Weights of a small GPT-style language model, trained from scratch on English Wikipedia.
Size: width 160, 4.87M parameters.
Architecture: RMSNorm before each block, rotary positions, biases on query, key and value, untied embeddings.
Each number is 128 + 32 x the weight over its row's rms, rounded and kept within 0 to 255. Layers, rows and columns count from 0. Numbers have three digits each. The size before them is the row's rms in percent of the matrix's.

# layer 6 attention query, 160x160, rms 0.0599, rows 121-159, columns 0-79
106:094108130133060138149113112139168123113140084114074118113126199156145107210131128102115171170129165085139163089144100083083143137166166072113155132131150134119118110128173083170108134158121146145150072121153169125061156169133158176095194118
100:121162190112116165147094082118167175186173127139133167110140049124162107083050126159111140165167106121161121146072147130099096083163108144147073155147120159137132093058133104117049144154144172117137072065107143130188145098080087138125149120
104:154054080132077120122120139137118096104169131159139077107135149101154136142144157153127089119099097118056053112199138102156147069092063138137173086113164100145163063072142143141161164080079127095154135109091187087090165096118170148123119124
100:118152142106089140153081091098107148166095133095075146137067121168129151152115167097062168103099169076142144146168166136142149169158111092153130129131122147109158162155150114051169143204099184131170176120138113109133072057090134151140112072
112:197109141083124123090143089156139107110110157149149176140121033089113107142105139101100081207148118111081073154106127097132151123098122122094084157145144120156091118136119179112073159121084115181037165113123156142136185129096119140115113143
094:099070110058063180116149058132157150179155145175155112093109151130115126098163127115089091132071086169177114121128105109124165100091121130137136096160107141114175103104097163114110066124134128085154096106143162109116149107116140151128152159
106:094124086131127182106133124137139133089138124125168086179154158099104175150074131176123093174102113126145144136128126056149169131134149183134144100135180087167160130132140170116108180173113097122102185110115129147105119110127142085149072145
100:101101110083146108129071131112085176081098147124108135148095162093153194160077171201116130077164039172097123077054081143180106118119161138105169146116135123135119201169130115155156107165108134100098103164174060111091138157152129102067121137
110:143177188125134161095173125148179072163158148146133162148147152156094110145121116075100124168069175128151123097175171108113107147126143115100121084177138138128148113070101179163102114070141178158159162068128183155155156120118144123169165131
087:174165178145158152131146129134148098170135075078128153158153137131139110150114113104110138151130105063177119105162122121113083119176125108059099082169129167084130093064120140131089127085136239192124120069145178121159149115100140148135144090
075:122184165118092183184171122110079169132165077062137129133125132096111151192089160118131142140086127125184092103128213100119179176191129113167135130138089138157141131103128142099127109133156095096102098109092132124200146136116080144154182108
116:111101111083150153140133076152072144093119113104129110140075099076143119149088144183124084136189113119103103108116104148152157121100157091151089146075078097139092119153125133156167144216122093107080137103149136164108063120126155134147131178
082:090113099121150106145083111080170157119155112149115127132130116092133174155171145121147136111156081082089097193120082130174138125095113122162126145099169137134087159178164096142096158173083043058091109171128100105142123154104132116114080120
113:167133174129142154113129159157167098160173107123107154125166125148115124147108107087109110168092163154151107106148127116089088157166155091102120072125125174135135122104085148145118086098129193178165147080123209120156183097145146079120142120
157:086114066125177096130122105124080149107079116144093125143121148115133100135104163177142119068149093121088150140087089158150151114105097157114179157090159093135072155128185096087102131131119095090078105128153090130125107138120125153118098154
095:146109158114074045120113128133135123121198168118172097159128060122100122155117127161125138114131089101098057148121120066148089159124087112066109061236133151116168123084108110122135134124105098119102150121151159100116152117068096159109137160
082:130110102159149177135084093131182147145141102074085113072145087156159074137144126160168103134173130138158125168136114122124133103167088145124110160095085135121130121131063147111082138088123153088171136148134180170098173097091207107143123086
095:095057087158056140089159175124090107151201139136138088154171173151142132164116182065126136129146121143093091098157147129179133108081157155074131073187187121115120058148136158149136116115096090142105143118139136080074137151108131102105100133
091:143095148131066126074218146149114124123137070055172205199134199158107124128203162172128125192030155152128072098174135090096101113128129145104129107127120137128127141160109070094117114184170136135140080134138149114097109105149205159133064075
089:122136129081082190107114106175162152156118115125111109138081167047126105158228098171128130113093088136164148133124151142099120117188118165117128130089157100134139095160149144124103136152097097086140127122120075164160053095116107103147109120
090:114102135063113096162116099116119146118099095144143169196137159127102134108105094063137104116135127095190192117137068115075143128104126139069140125109057146129129104060194095162161093196129165095166166110128133126177071070094115082144137199
085:105096139115143149181080088146139107126128108115114152152122083097140116215142117149060078141116121102122110139141097110194136051146144135127171121108129126118094105134103179090192117135164092111152070126107133144170077110064091093123149109
087:133181160194205119167126096091202151079155157118127059083165180079140159074143097165128137113134102085164202100071123120104121117123140156159087180140121157147129144150140117166105136127087154112128136143139116129147143167125051119157100093
099:106119139156131140162142119137229123135138056084127161166104152126143180078156177156078097077143123156148129119119161168153185155166106081099139140135121145099132083147162121182077087138125150171108095118147125114134157131133127097142102168
085:129062098137152091128115177137139141073133085111151132083123147107150172130109183090169174126110139100164103148153088096101095117139162113145194148164203150126209110154164133121123068144096118191075099161101101090118186130141104103133074079
087:169144077130120114168135127093058125118152100135104130138126072180046157123176134124099116155119117098105025131110082134135093129126150098075150111108104130166149170097133097087099077110095167152107158188172169143119180134144082138121134139
090:128091130120122180111136192105039116173115179122093143110124092129114109165194112117131114119129095129111130104150123086152096164101098145168130139118168135146140137144097154142122125115117075210110157142170100109117173129125116126164110161
091:150107138100096083166175092162196119153101143195079197209192171149223122119157152161122160125118121136133170110137126141131104085115107133113110099101141128119078163154104113139121114093088114122130061152076110083104033134110099127071153137
088:100166095134101161155118156132105193115115094123141127132158185098162152148082111142165100121168132131118131138071142155124217084104142104187132129137090191109127143098092133165142104104137098105138160209161124156141170102108150094127074174
083:112107183114188067229089147121145183145119112139203146125162158156142136104077111070116088128130120098111177115135164100136115143096197161136132121119125149166117101204145131145091107110137135120153134101139113055142138081105143122120163118
087:092178129124144111159122126141182158138103114093080127138145146095065116109099106149103159122167117118158151145213144088114157131107107214121082021059105139087123089103127109126117118174174143156195155131153115132103051098172102098104120108
092:178198146115162156144112112109135128157124119126142110112107094153134100139132198138043138157202117073155196132098123124150155066118186146169073155081121161137064114147113119094145171161125122166129166149144090112200059103130139119154141116
096:132053120111110135068067119132069091181196114132128079160109169126105119171159075139090067113092158100090061092177134115145117130112172123083141141164104168114141172120123162102181105143128130125073081084142149100125149141138163095157118056
089:084139149107145072112163130043066152089116161040127114130101164206114130140154131147106140097104131169175175118123140125109070122140162091135110076171148096118107115156143115146119081159094105071126109108140150122114169075162139082143145115
092:131155082184194114151183160132147112203126053124119149101139167092160157114148061156140104145124149099114127122106127155140087129125146105149103175095064176150103202068140064167086178152174141136087166166098173114113108096100098028148153102
092:071128106163184097137129160149126145120128196110142151150091163085083162111137111167130111127096123079216076166106134081079091093133098173183159095152127093144130125093153067137089069120140150147131162165125134127146160096153107110123127100
093:061141153151172103138116117171119170068163186102110122094111124136104142211148135137098146121084120105103159142156128138163073163097122099140097110130110149063169105136099185116131065151140174140170154045118105084118112157138111156139104145
077:112075124136075149126069131150104076141161153215108123137085091140117137142118084111112078148160103144137178098161094105121143092085173161091164142113124097123113080130072115124155187077125156153165078093093151119121104149181117177156129150
088:108148114119188160079131164081113186126134082107117167119193118104112150130092120146100130127149116113085201163086173128082068123103140108208109075127077089115118094163098085175056178122136136105098141151084119120147112152089111114131120124
# layer 6 attention key, 160x160, rms 0.0576, rows 121-159, columns 0-79
108:139107090092070142158155128078077191107111099152130073163122168170145076205190150157177149130166160158162134147153152132114124050089196120101138202078160099103090121112098139118113140164122176180105079071128113156095134130111116128095164108
103:108157100198104117142136118101166164074123034105102163146121149116178161120137146166081072148145091095109071146129129091139150162109125148214064147169129141119078144144144151073122122123122153167111085107115121137156108101098120104115115159
103:143091104114118153054150114119063113114152197130127102179182091126112150103161138063133093146148134113148132045159107093116114171154170100127125106129171102092173134174123143112139095065121100118099090098177139128131146176144123107182113126
103:148104143101135155178125078123142150069132131155189133066100079149101133123077158142123147143135165128189097093123097116145120114175108133091133067075152141076054174117135139128123170094134181128145096177161060165120058096119200169140102110
114:134113069121077121179118080142168086096107175124093111134082116124120160166113148101094096126134137131120120072179126105115141085138189136150150100180133155107138132167160134051166176135080122117115141087120122160145153173139112115152097166
098:109166140141144137103149136126185102099130148203174092152097110121111154110130137169148118157061149115111138130099112076104113181136151118088133206147135139137184139192059140119085093072087130154181108123084125142146186137103135129106075136
103:137111154161086094155131109139177099156112157146164117132117138096154169121082183079078133124069092101054133120110104064174143097195168130131151043166127153145164140141176168154187098083109115109187151156154178142151177157148095140111099190
117:165123166135136117117194149160159094172157151167166125102108116179082086126146120094149180160127152166069090116152141170160100194188163098123076086140179151102153115089134105183107155135189085162135165112082164136095090139129090139197187125
093:106116172102133133132139145133131107108194155091154128112130092160143088129142079108104093172143215101149129126114184071129118189111154130133124077148135209106174101087087104132146147088108117158135166141118170169138131127141105115167180128
128:142142195062105134179131209122197114130179141091181115104104068129159170171119136112106119137113170152125094118102150130103133165188163113072113134131143166146172069122134148178115168136177094179140129111114136174106118151114077117164158184
161:078153083151159103089076075133106161084080120136063123185156141093117124084157158129141134117135074104140170156119071137154109105079075127154154174125153107155096187130154158097123126132091118088078085146185109095140156108133170131077056115
081:084120086078141124122107110158101161158131138096065127133077119111154173122122188147162151208120173135152133129155154104122132114140129136150094123101123050172176140107096094124160078121148136148122102138108122166125124079122135090151085165
105:124132055107140075110123126081108146092098078089089155173121149035122124104156165156110127107142093129158144182156092147094114153102095158149168177119137074162112137134120130107149104136106157079104083150137088081136169064081139101061086094
081:085138141099135121190100143103131160105131138076145117193117126080116204130095158031085095116135116127154104138109146131078156134070150154185075153164081134192100135141107079104138150107122125122141101129119103148101143133129117127110097211
077:090123201105206106187115119142145110181117177167110076139150178107098140172091114070079123144175161134123124103153095148182147176153151134118108148136158149121135152139102082167097152142121117139097147139105139142139083177213159143150157139
095:132150116077141111122157174158130086093109073129146093120065139111124143166137185164122205165060132110096155146180062109143170131104114117135126113085123154106162114113137104137170132206111129136133108132098153140111111076099093172093135141
091:095106124102111085155123218123161115066161175118091094171172185128139085152134149117109108126134128023105118138141079121156093042107168166135059137170119121104148160053144084122186108142185122114147106144133114129158096176129147197070142115
100:104078164058073143117177138115137106162201176132145145141137111111055161177133155131111112141108139133149118128179159071143118090072203093096135122089168106124128115152102109110139155136083121148128146182133066115124160161139113153157126143
095:062123112146050171142166183131144125111128109088150119113084133119116144091136161127127100137123115160091153187110117082097116099146153118116082132120173124127109140187107126065171123155147113133129118068143141140134126060112162146155102114
089:121100097127165095170152144137113090170101115139099145089151090117106126093166134051191126091138103107118093136151079129096120126122059099140135110144085122152153125145125151090104166180173117102168100144072120157118128159135108083123144120
087:045114150090131075159139050100137206049099069119143110140137112054159139104130122132162140167110119140071091087083121137105199158109073116133032113110141131119079134089108095115122179182131131118153196136147130125114138102132108131125119082
092:117174200166158116148116138140125132128147220144100133173097089103142123206124091192141125183130085134152114134172179131131157164195136120184137107166119165140139121104065132112189111162152065119139104165085109157110084179101123163126088132
088:163098096141175157099082187148151206062068098091061121129134128106174119085130114091142106128163165119162079107174129178104152176109141113100098165128148108091116113120158135151119113124148163095103126161135114137092150157161198102119159163
099:062151120184137138136128128066135138095133126144096152136047169110159186129095154156137158146185099116106116145165153095144185130182114163135101141088135088108103163097127161102093086126124139152128183123191167146113096162087105135082123192
092:146133129109134115157198169044116150114122113139116133146162146127108158157164121144178124071145152135113137118185095076086158117118138071191128138090110156123118117165156084118031177157164107082108197124151129120087165106135167177105077165
092:138052085121058146108131117153128133148076150134160129135135117165165105189088172152079100120076135162137111148112147119107121159119124192149113078141162139154154084148153120103134093102114106173152146105121099171169076091142097165165137153
098:088167080120118094105140146087144103162155155095125117115138102159076139097095100158127119072126124152139130141146121110079075109145120159130180138124136106146132127173155185118138095135118145081140137092172169092124190122142108127171148130
097:153086119126119166129107123193175101165155065128125105147135063090149190184133110130109141120136088128139122109151179144148141147145213127143125076042099127141112107125137179107162116137136119110165129180139119203154085117185130099118164136
094:134138129145163147141124111085142155169092113161105179131125150155116155104108140140118121133081190158147161129115142131057116130125154146112122136126153111174083151041099160114189124123142172213072165151090109122213154174107130158120139182
085:152117193144096131130090143116029118122116141077126134104123135095131152072139074114176178115131087159139122148093187138160155127163140069087132079156147154131090124164126134164123147133061122078074125120114147108134150170172120096128142096
091:160144154125165101101107157135090124134119069138094166148117137128088119076092133140121165133126111122093138089093142087170175155169139117141052129093122146134070133061129185093171201157144154178127099166118117126124124194127128099127146155
094:127150124186182115153095087151093119074100168083098166153130114174090065204090128136190125126144088111127126144106101117157123134175129155137117099168138177135094080082107154150164159149136108051103089125135216100100104193173147139108133143
098:156078104102096153097149134118128182172187168128169132152053091160116193153069112104094125113145136107145095125130124079137082089083126094120143096138074161115158073187131106121160063101108112149151133132126095106083116169090121204152115095
090:103151119103066079103121131066159131122120097147179172078120146087128181092184158161136162136077175134099139128124157103083137138155110098126131124111108133118174116124138116108073105190100100114106151102179116107113121079179185069117144118
090:158118073121139146123099141079168156106115089140098156126111142105169092115106053114127108104112090142124144117155154189108166138133068146163054120135084162106116133101138079079133069070109151073164129105059109128128106110097166097118166154
093:198093070113158137114150134101141163135154121171167150113140139091127083096143174162165108128115181147111139153126086142076117173142134135168132186138094097160124075111183138131139157108138101087161146092175145103138160127089107138092141125
094:137219158073105078159147121119122167149128123115181124092131137130087149089064197177140194176132111093160104133089096123119129191174098132125076163113127053113118169091122124116123156140097132076075141135113146115074122123093121140112146097
084:107089119105102200126128116111073108085164165133127076163127125119056171168108090083145111088138127157155072155146124119117153145201157129158098114141075172092080118080118146149179156146107083177072138140179106147105203103213118122197142157
094:156132107141164146154135141045141149129098123071043143112133113109102137126139054141110095083109068146092116161143115166136141145193122120100141132121080147132117147102181156073094095179111055085118140077130113106133165102158135140136150141
# layer 6 attention value, 160x160, rms 0.0577, rows 96-143, columns 0-79
090:181120160049132122133129178166123117177172114130131144151088113097117131148138112162152066174124149063127098114141140109113110133121100102145119149098155106143102140150172112167141161122057060156107112147067195115066135094117132081087161095
094:169187156111101131151141105154156137146107125133119131114155103153068102082156100147077179145191104157128098103119132148131196146134102133068148105139104132146157080165149128155153149112164146117172151135103076112123183100060138143148197124
088:118131089119114185163141112121106131105111120131081099113106120180154113110138133125090104128103151141040133167160109151134183020098102170100100177150099126143113133065202129159113138127111108188098102110146128116066130196150152144149124152
086:119117146127123111153094152111092094148139119104112083160117137163108074110177127105130109102096156116092140104136096109130170096159108198085119140162134108158109095111183064130101109171066147111130151097111194122118134069196105152111153126
093:153148157155108181121149154101176104142118132101087160056108108165132115135114158158101081123103146098130091139057079127130078144105129090126102135133117130125128147098166098151075085176091117159102119137111155164138123095157111156172154170
088:132123133110137112124134093161126084148126144162126144116056125210056101143187098126129079162136180092146120122108103151164130098096191138101066116077117124143132155215109168082122160172123149113114112154124110138106157146187122150149125080
083:135160159150122085112142144072104091069088143164135202136133166072058139151179124190072113133140114154162124090094152137140160111154157143094035154186096119154187098166106123150097097177155094108116117100121164116078107143135136118135120210
087:123137180083121178061148105138175145152092164094131118183134148118122133182104106173132154046123162151177117115184098149129131101112150083204107134139104086151126146123153103145202158097132128142171103067141127140127116148101156139121122111
086:130072142150139142122033146073149114092108151168191152098176133081152079157134120116187141140143121105152114137135152149129135108151120099056066159164147187079172151152118115140110105092169129087068165147108064103107075148170120108148108092
088:134142170138086204196097167129112113186118104104134176131164142117168119114112085126108216056132121137113148088142122084152173088139102127093167073121176136156098145163163104123162152093113148162123156136105154150102132176118148052128082141
097:178136117169146079125098083102172165117100109097157107151108107196152117141175099132131063129134080142049096113149139162117143172155147103151123093142156121111051121080128130169105129156168107146080180079126121136174114096087179175129148129
087:118149108100140128122104187081083089129106176120058127171147083117104100198099104121054086120144162159117117081154090141128180138100109156140223128079137110115125099105110132168144074133128123153107098101140167088110153134212142124156164160
081:094065123151133113171138156145171060131140157099119087136103137092130126141145096176136129112091155062097165094142082119181148130101125147122162151156106099136081141092126105126133101141135118154144072186142102096102127078111129129175165120
090:122159143139175160149162121130146073171123075196089126103110138137111084201131096113100130103150116108160119137156113120128099105208115102124155113099116153178127094205168139100179116099151083194082100144115060135215089148142113052092152148
080:138112118158221146150133143157116191130134150117147115188111174195111117116144126162136122081162103134140134096094081101094141105122112140148194158163106114087148095166141140121123188092154158114068173076105149147133148095101141144129133070
092:144124130136103097150113109060128179169147095125157069124082110103154155105122073167136132156150121155176125095146105097086106103123127167127079148113142115113117152137162161075119138097105120123074099114097137129142094145176152113115153102
091:121092189159105137135178118118130184141130122186134127132132110080146090137087121078156132091176116106143090165119171119109089166100167128087078215118152096141142135171162149111156186136143133157167159171153135147086159113091126129149115152
086:163153145092139068087157099093096101131173133097101113122111136086140131132118104109131101104058176170123142134152125112119088113136115111158087127122172055137139155092153150087134193153174144155162075160066042139110114085179096152179170141
086:150163157168123165140175116098194120144095119082106113159107089179143116131113081076051144175163120084137134100162049117120169110109129185122130105161068109143116141057164096123123152165105081115152188066102114115089126102105136149122119110
090:055173159117102169080104143073138126154083094108134153087128170157161111164136115086076122225165161154167133095113171187138105127143172116106140116205135099174104121151103107123117156187134133109129130136115121119163177145086101125125129137
089:158117090175089135126117135134217080088138151182145160088126187091121105156153106155127171137201118141109133146121147121144157140059115112076172151158130118151105157141124113128092156080073147127095127093161149145107170167141127153174167106
081:153130101087104126161115083154137152126167151130148174169140119046155147090140120135130178129124091128111087131170148097119116205091141131121168135068147142165130161103121133126089130117104138105078179146091067114084155101079144143083121156
093:143105102104136121163132100141150114178191095132178092066100085027143094154074119138110093171148132111098175160122106166156104100128149081146130102174089103170105143106085121136134155166079074105129132200157116105120055143079078146114153123
089:079119099078108111093118099150163145164098090111138106139102142137136150161201071123137160119139147086096084070076085103142132174149120133100109092117112112089128150115053076143150135129127165085147119127069154111148184179143174111137097190
090:117125147204130136111132147136106099204135152173137133111101181182141108157209127123144138100142165149152105115116144154148147135108118162066136138069123134128128115080179123168066110113187125159141092171145140091109141171152100145159127073
086:130166108161080097126115125133093138111094161150157152147151129182147058135162135128130091126101106073130199140103163111109164094161089118088143085073087167106147074080155144100100130074114155130132097184052104111096121174135131088143139087
086:162084083137113180125008086098103130081147052159133173122120152126136141164139109106119131132133136141076106100126171189149217180161154110152114124169108145101102150055167140100151103139104145164162127134218140086108113186071142148123164139
089:152168140120165096101122139099071166081118139158142098098063078192188159086142113196118130097150097169088139148165150097074154120107139123105163153142134117139110157089142143121168145163095040121025143155113151102115121127141153149162160185
086:124148102198184112091135101072125129093096053120097103104162123099142132148089099150127172073154158144130149134101074132104114154109154103076113066114181101136124139150119149117122082132159118148086134126117148125135156129060154157207112105
088:106080093118160137120130086167104042103147118129089140097109166144109111140091100119141127120103189128125165153155132095203131136157092099113133187182098090117158142133078067167054160076090111068166109147050104154189102079203083112152080161
085:112117176116129174176147136104147144148120046099151173142204130179141075112060062152169133123097166159148148121180095100156112186130140073104139074055150144130117106165106092126087130140114114147134128151165103142111123138152180066056133118
084:139157096089050118101145172122146142149088103119127132104193068125109133127137089156236153154107108127145141170154080113128106157113128102178103141085102126116107130184163220172165163085156141136126128101091109048138141156103124127159146120
086:102197185134158184131173149122155085137183175097109102114128095161151132071125080120178168091115177132115119193177059133099115094139128142113073165182135131111063092087170118116107189122105154130103130141130137110126094144106149164139113095
085:113137134123121140104101125165084132221155153123165133136124093102180118103095160139117124046156115144111178188099160141145140184097144152109136118173116130095127132163071106106075173108075132173158155111109171138139092123124126172109153101
084:176112113117110164122116135163096078088103137195149149122142158127129064163185107112128197169137097171161164108144152091150148104105143133082142105111120170154135115094171153156119099117171118076103170134104098123058160154156166102105086166
088:115110096156100143140149130118107161134114195108143101124146059093131127108153094164120121173074152119144111141086135133136169112121165151159160098150141130181104147107134106135125145080083083161111122121143099084189167128116070127094113089
084:086101121088148111132159128116075130097125110134176126101104167154143154148133110180152067110146063105119144101105163145114164147170134097074111107161177106062131089081144150097106187170189076129165128145103153109113118115111115175119089164
085:146122086116087165120083084138119082124140093062155155133142141179114113135124117162095060107099189112136133064136130175134122157135112121119088111119164132121118134155148175190042153137084165101155118084147109200121127152118124138126087123
088:162114114190078148121169167163078150116131083112144198053099097139164115161118139120118101067139031117143115153088078073094128145168129122137115144097209123131111167184113108153096101088110108118083087114132150157109130103084151125145095105
087:189180166094149052148150128165152141146130136094163191117115142102136149193187174092200094144123088163155125127135116113145122155102105111115153061145136102102092138112126199085154107085135109089090115142171081133053151128153095128107117186
092:108117107133110121182123151125096073078110151203096119195098085087081115143110137096134117098155081108092130076147151163133129148127140144154114121171092111127120137119114077129072099052095089144064160128116060139104157174110086131089168114
086:096180152150110117146134139151161119063144126117112154158129102119112194135179149115106160153062168100109143102113101119207158091133113167176170157156133146123128057173181189156088045130128112131144173153148164100110132106145101100162184165
089:077120125176133091103115093125081206133149170103175074171144184096087128164097133104139156069116157128121162175169134204122224106128154128145200112097135112132158180113119162161141111143141133130119146154102122122108142155120140183165126118
088:124090162082089141100143136162094119181139119117152157099157109106104131129050095139155099065196130147133139116127161133164107099132113121107128112078115127115082133193116140147161181142100123159204137152142121120119125114185138097108155114
085:119092115133152129124122164173144150164090080125081108202106131151124109121142122170203212121095175139160108125149096149097077090120147131135153113087118136179126096166114170136132122128137147197121119139116143150133188099147176134135105103
092:100131136123090096126105200090104116177116107152108089172127124132100091145098070099141126115160158156159143123136113107166142173119171183163181192103102103058141165150135094149200129120155136102102151142070092104093182168105146147120112164
083:119061178143129140151090173093044132085095114085157157169110128168124122090122133137077150085184156134087116132071169090106170106094169113091131145082140112136119132142147037109181124138169114169171153128212101152128082126162126129104125172
091:131126149106179140142120090150196093141098178177151114120100142110117149126162094111111091166060164099096139123176132123136143129094148173118154113175074117070082154121180118123100124160119186113078126162145118124068107151060115194165136099
# layer 6 attention output (transposed), 160x160, rms 0.0784, rows 96-142, columns 0-79
084:157197070157107090137158070098114125158073169095150105140139179086170136100102133148121156078088191103108108197129087158106135106144139157100168067188096144057178099074136129168144138171147129163218154165132112133142116132147133085109125150
088:098147168106110151123162149087126106090167099149163173145113129101139129138123148093114148077176192119139185083158151123154140151115060114135077149136174131113088124156183137114145144090124082148173108129162145081134179099142130124090130149
089:128140058179138085113165171083135150162060160118215140101155135111144123132109087137183125167090115104142121166124122101144144119102153175133141098166104098123144098159094121110142106143134097107172113124101107136132108083112118157058120124
079:081172105151128153185164168134139129138096157094131188152136124092182096131100072134211117119100159084176089164078135121093142087087138098197111141098143134131157121108108113147153143172147061092109146145099099159122098113162108085145076169
085:164099069147139074157080147161138094192141172093120095121163137154128152149157141100189171075131157073083113208113154191087112123121160056151123114128130117145071119121073150134177139175128122102143138091100046163165138115118138116133093139
089:116166124140129141168107136175144132150113204156132173160126125101188118139179143108052150096146095151136127110061094134081099122140084132183084079081096102183127143155094141121137158124078171133184172113134148094177135115122128064045160159
084:201144047126142175125152073167108201184122115163144117085141124072181128159103093133142165105123125089122120129154124106112138127139066125199121127175107104202074136174139109160128102139076165137135089177107146159146142140136106082081139120
081:091109050158150084154218178162130133102138148143160112118096108102111108111143168113105101139098127198127149157152135126093124146125086123110208176165112127109144107194154115143103077088124175140160210132146149122148103123150128142171139112
076:133161172168102140108131139138178106150065090173144073086107058131117115098133144075095067114120093185132166080111127142104086114113091129132156139151145136209105123073097198133133200126189113146126154115143190119096137118101121154097117176
087:089150121121150086154081111128106119083144100152150083103126136145069156109078132111135113158147161084156136132130139160094182145138106094091127196103157085169150083106151080114187107150136103132171123142145141077120124118080116145178190109
095:087123056138058140070165135045155102135153128110197131124128157076189117178147110099141112094098107160175144151130141079141129083048160109127084114131131127111145092166140117157122124059181108135147104146128115163140158127129167136087129123
078:173182135126177157138138110175118209128166091119180184112133163143176126121113146139155135156134123064138152193060130126194119119173099135137159135138076132148132099126102116114167184141089152096137119162144109119104109090105099140110140121
074:170165098067083084147149077189080153084098133184178181116127127182115119101092153125150114128075078166110155141156138124146095132148143152150147107111098122112077093156124179146100138132123107090087165089130158170170061149057104120093118095
079:153146141172116066127111093083077124141171132147140123122129151158100154067086126145104108100140120181138146148153157151145194121138087095119071133122147074120147146110159111137143142090132121138223175170147087132069145115089128108099136107
081:117198160165095121159147120166146084164185114149082143138072071078095146134088176119111130180120142120107127145177091172161077098138107065112109089138135121037050148121106113106156103117107090126120135121120087112102073102107106155117149179
087:087121107177137159115148108162121118177162159089155198129092118085127161165104132094108101161070133191091136120102152140116178184154085129115177106171061172114201151113183082143152123121075115105171204121119110149067111148140127133063160155
082:151112091051087127089087083120133130114125111152119142079127163148117219131123130083118110144140138180157126116158089126143129131128106120114098160130141223143150094137165083116157108137116182134119130135133143142149140172130108130146191150
088:080125086135096161119178139174106138099156155123145176156094167150183117171151138132111173137144105135085134188146125106114142137167111137128187050171138166123125141121148155171149144140056181118154135160123118133127049103142159093144154134
083:140171084155132127175135114124108132142138099101146118141112173127126125121087086100191159141121121122149116086093093135145099076084164162125147151132139068129147114181130075120151068132080135145113145170110139127148186186151091085103122170
080:171089187069150123122088118140113170098173106147139091111130132130130182111116156154121159131183139088058130107081050144091120147132152152103143127083166162133167115121121135124126125131178177122118126131163150141127175091151145100094073120
083:158086056110091133170117114128134173147076154170151119127122116173177169157121065154080127093109172087182134113138132121133131114145149101150084169174107041140128114103113144164208087216104150118134128109142103126099115137146161123124143120
082:095163163186119166159141134125142137163097107094133092132115099103114167148122153165127087134181150163191178091119084152102118120160082158112143127148096110143162146081176148094163140166080106140088150096094122179134124186141137086142163143
090:121081163154074165075115119112131114193084135193156122145127206107082188112178137156089175126109128132145134083178126082098151138104121137150183102163062106076155156130151167132159165118124175155112140109149120175079134144115197106219087104
080:175116142123128130148067107153125106177089119099167134105148138137092121128077152110173069155122156148162119173119127185113095101143115118126159169125127173115148102156098115134141140152145093119120228141189107180137179120155066088068112092
082:154162148132139152164130116154188140106130092129126105081107056176115109124055119137147087144127142111121079118090136146137075123090162088154116145163125127207116126117092112116132217127109169086085190128114129130137125090150111097079146171
085:129148124138176200129036143114148079121162111103134159085122100164123140124180092139121110116172179138104119167123070135100071108070157085160170074124094136130131175121089170110122162090150091048094070133109157053127126102084107151037089140
084:112107154107154155055116121118147121128087154168145140101159187092082100140138063141109099107080062130129129086151115063137070171167083175127108125148121101095159091192121177109089130067138136142161163132125099094136108101107121097153154073
087:101145086187057167111149135086114162120101186092160150149081182144167112157095093139175156152086105113150091168146134169091156121095118120135092118166103102114107111137144081116099055155101088121181112143080130124066129074136105130102173141
082:152088160128136146119111108118113135120166127157084131125166161194136122137185098125133160176121098131091072137179166126197206150177147126111130180116110128109215142146134127100137149149102100151105077101153133086151144168149133118093113151
083:117124152137168172149136147178146109098109160116095093090160098180139122086098141146113091161111115096153071116090157151098124113147161149138145137092153093197105149104071142110093025102164184105082143108160166118157145123139145109211080074
084:119121098096141095127142130126135128055153124085087155136173101102115150098186184112120082100168169161117138131097154193104167105168121093124185155093102110093131129118161116106161119153173125103137165135146171096153146134080100153132167145
078:119105171094109125119136097095105115103168181120089204091159172209122137130104152142099138158148137128104157108137171135106182121175160126082127118119129185047121129109132066133096128151135074218144122082108118068147086122112147102113152127
081:091136131200091160103154107121164126088168106104153190097112109114118158161140122129060103130068148153099087150115188115159158176140117150103149092148061126042203103140193115149154114130115071161170164149123147113129120117157136125066145171
079:119166128168131157145086119132115106115121121141073159098151157097097092170104114152107159156084127177107057125133095134074125106150090183142104103091144074127145147130152108130101105194147079098120104104141132173149064127169102048124106151
083:098050122129076142096172164101110077131129142172106115131161135111101108140152107170112095135177106105152112080141094109127205123117127104172091139149101121159120150129126128096222162066095102141093110168149119149104157129079162175202130140
090:138133197141115109115104109153133112081095126133117162091175170158135126123115151109107125098074077160111124129153130108104101137188101139109128146095178153116140122172141147112071029175194184093119100082172146169159086081158114097088118110
079:120142212073156133099074104202132109136155149131039122134132081089133137126157105114081101117068161149135143023142122126165168152142193090148070103072124120148109187123118121128145157125128144142147083120117095139140083142097160144038114129
084:121118094125155130153108084170126100161148121065147155148125081132159138083140143158116116050141157069179154087145116088141117130150206126094072107160166126150155084116176161171179144100072137103146075165130120148105089150136122140147104186
084:132139075059147115146088120110159110120061105094114134138114162116106053097067171164223131134161162129162149130130089139078104097106119116147182084134153121130117161136161099144163144158151137078073157172148134129095136149183113086096148131
083:103103119078144150169123132101182087091110112167140112106148142161139115089103199083115134137136149170115165146166092142075133108187089163066150115117220213183142118168145166196116116075145158127169146135163149153113202122116064095069137092
080:119149125101097156111136133101101073175174145096093129132143121116068104124174183150150171111179109083138142064114128100121158083162166134153107165128100105132103089095125135103152132118110103126122161137167113133106133138101164097188144180
078:080119097150156149185118149137205139073107179150178159134173132157162131180140147097128144146120114156163143154104096139090123067128126137116133127108077129126137089197138134167084123161114201160118135108144132152132170128068118142091107171
088:078046151199067144099095121082165144127104156123124128134116127128142167148102175080129141148079075155154127161114152109102130102236109176120117136175146124088128159145149172159020062130133196101137077143158122154152080088123161152111122110
088:172212122164174065112133112106106198082152162107155148143124096105151163109149123150112130170091170150074091125136085143171139191126095112156142146187033166104108116135167110096158192137165158124168139143112134091171129147097095159127181168
083:155086088148139157106101102094135099102094146095167140129183179151151086121080095112122049137132153112172124172131135084096103105113137182102149135134152148167146172157140129099130073156127220084064091128067108192124098129175122157173121127
094:105081138147085174115128098126053097105181164129120117159111124121135134197140095186081186128136112135144116186137102128125104137187129101130153157118095142135099135120178149099161139128139107116179116094135134106167106184092153129222134104
084:106167126116107086116119153206094129138184163177093101118129114119116177184182077161122196205101105154126163123195105145146135127105120090187121158134075106112074104092136113111137139173130122111119159164088116145178112157093138125084115154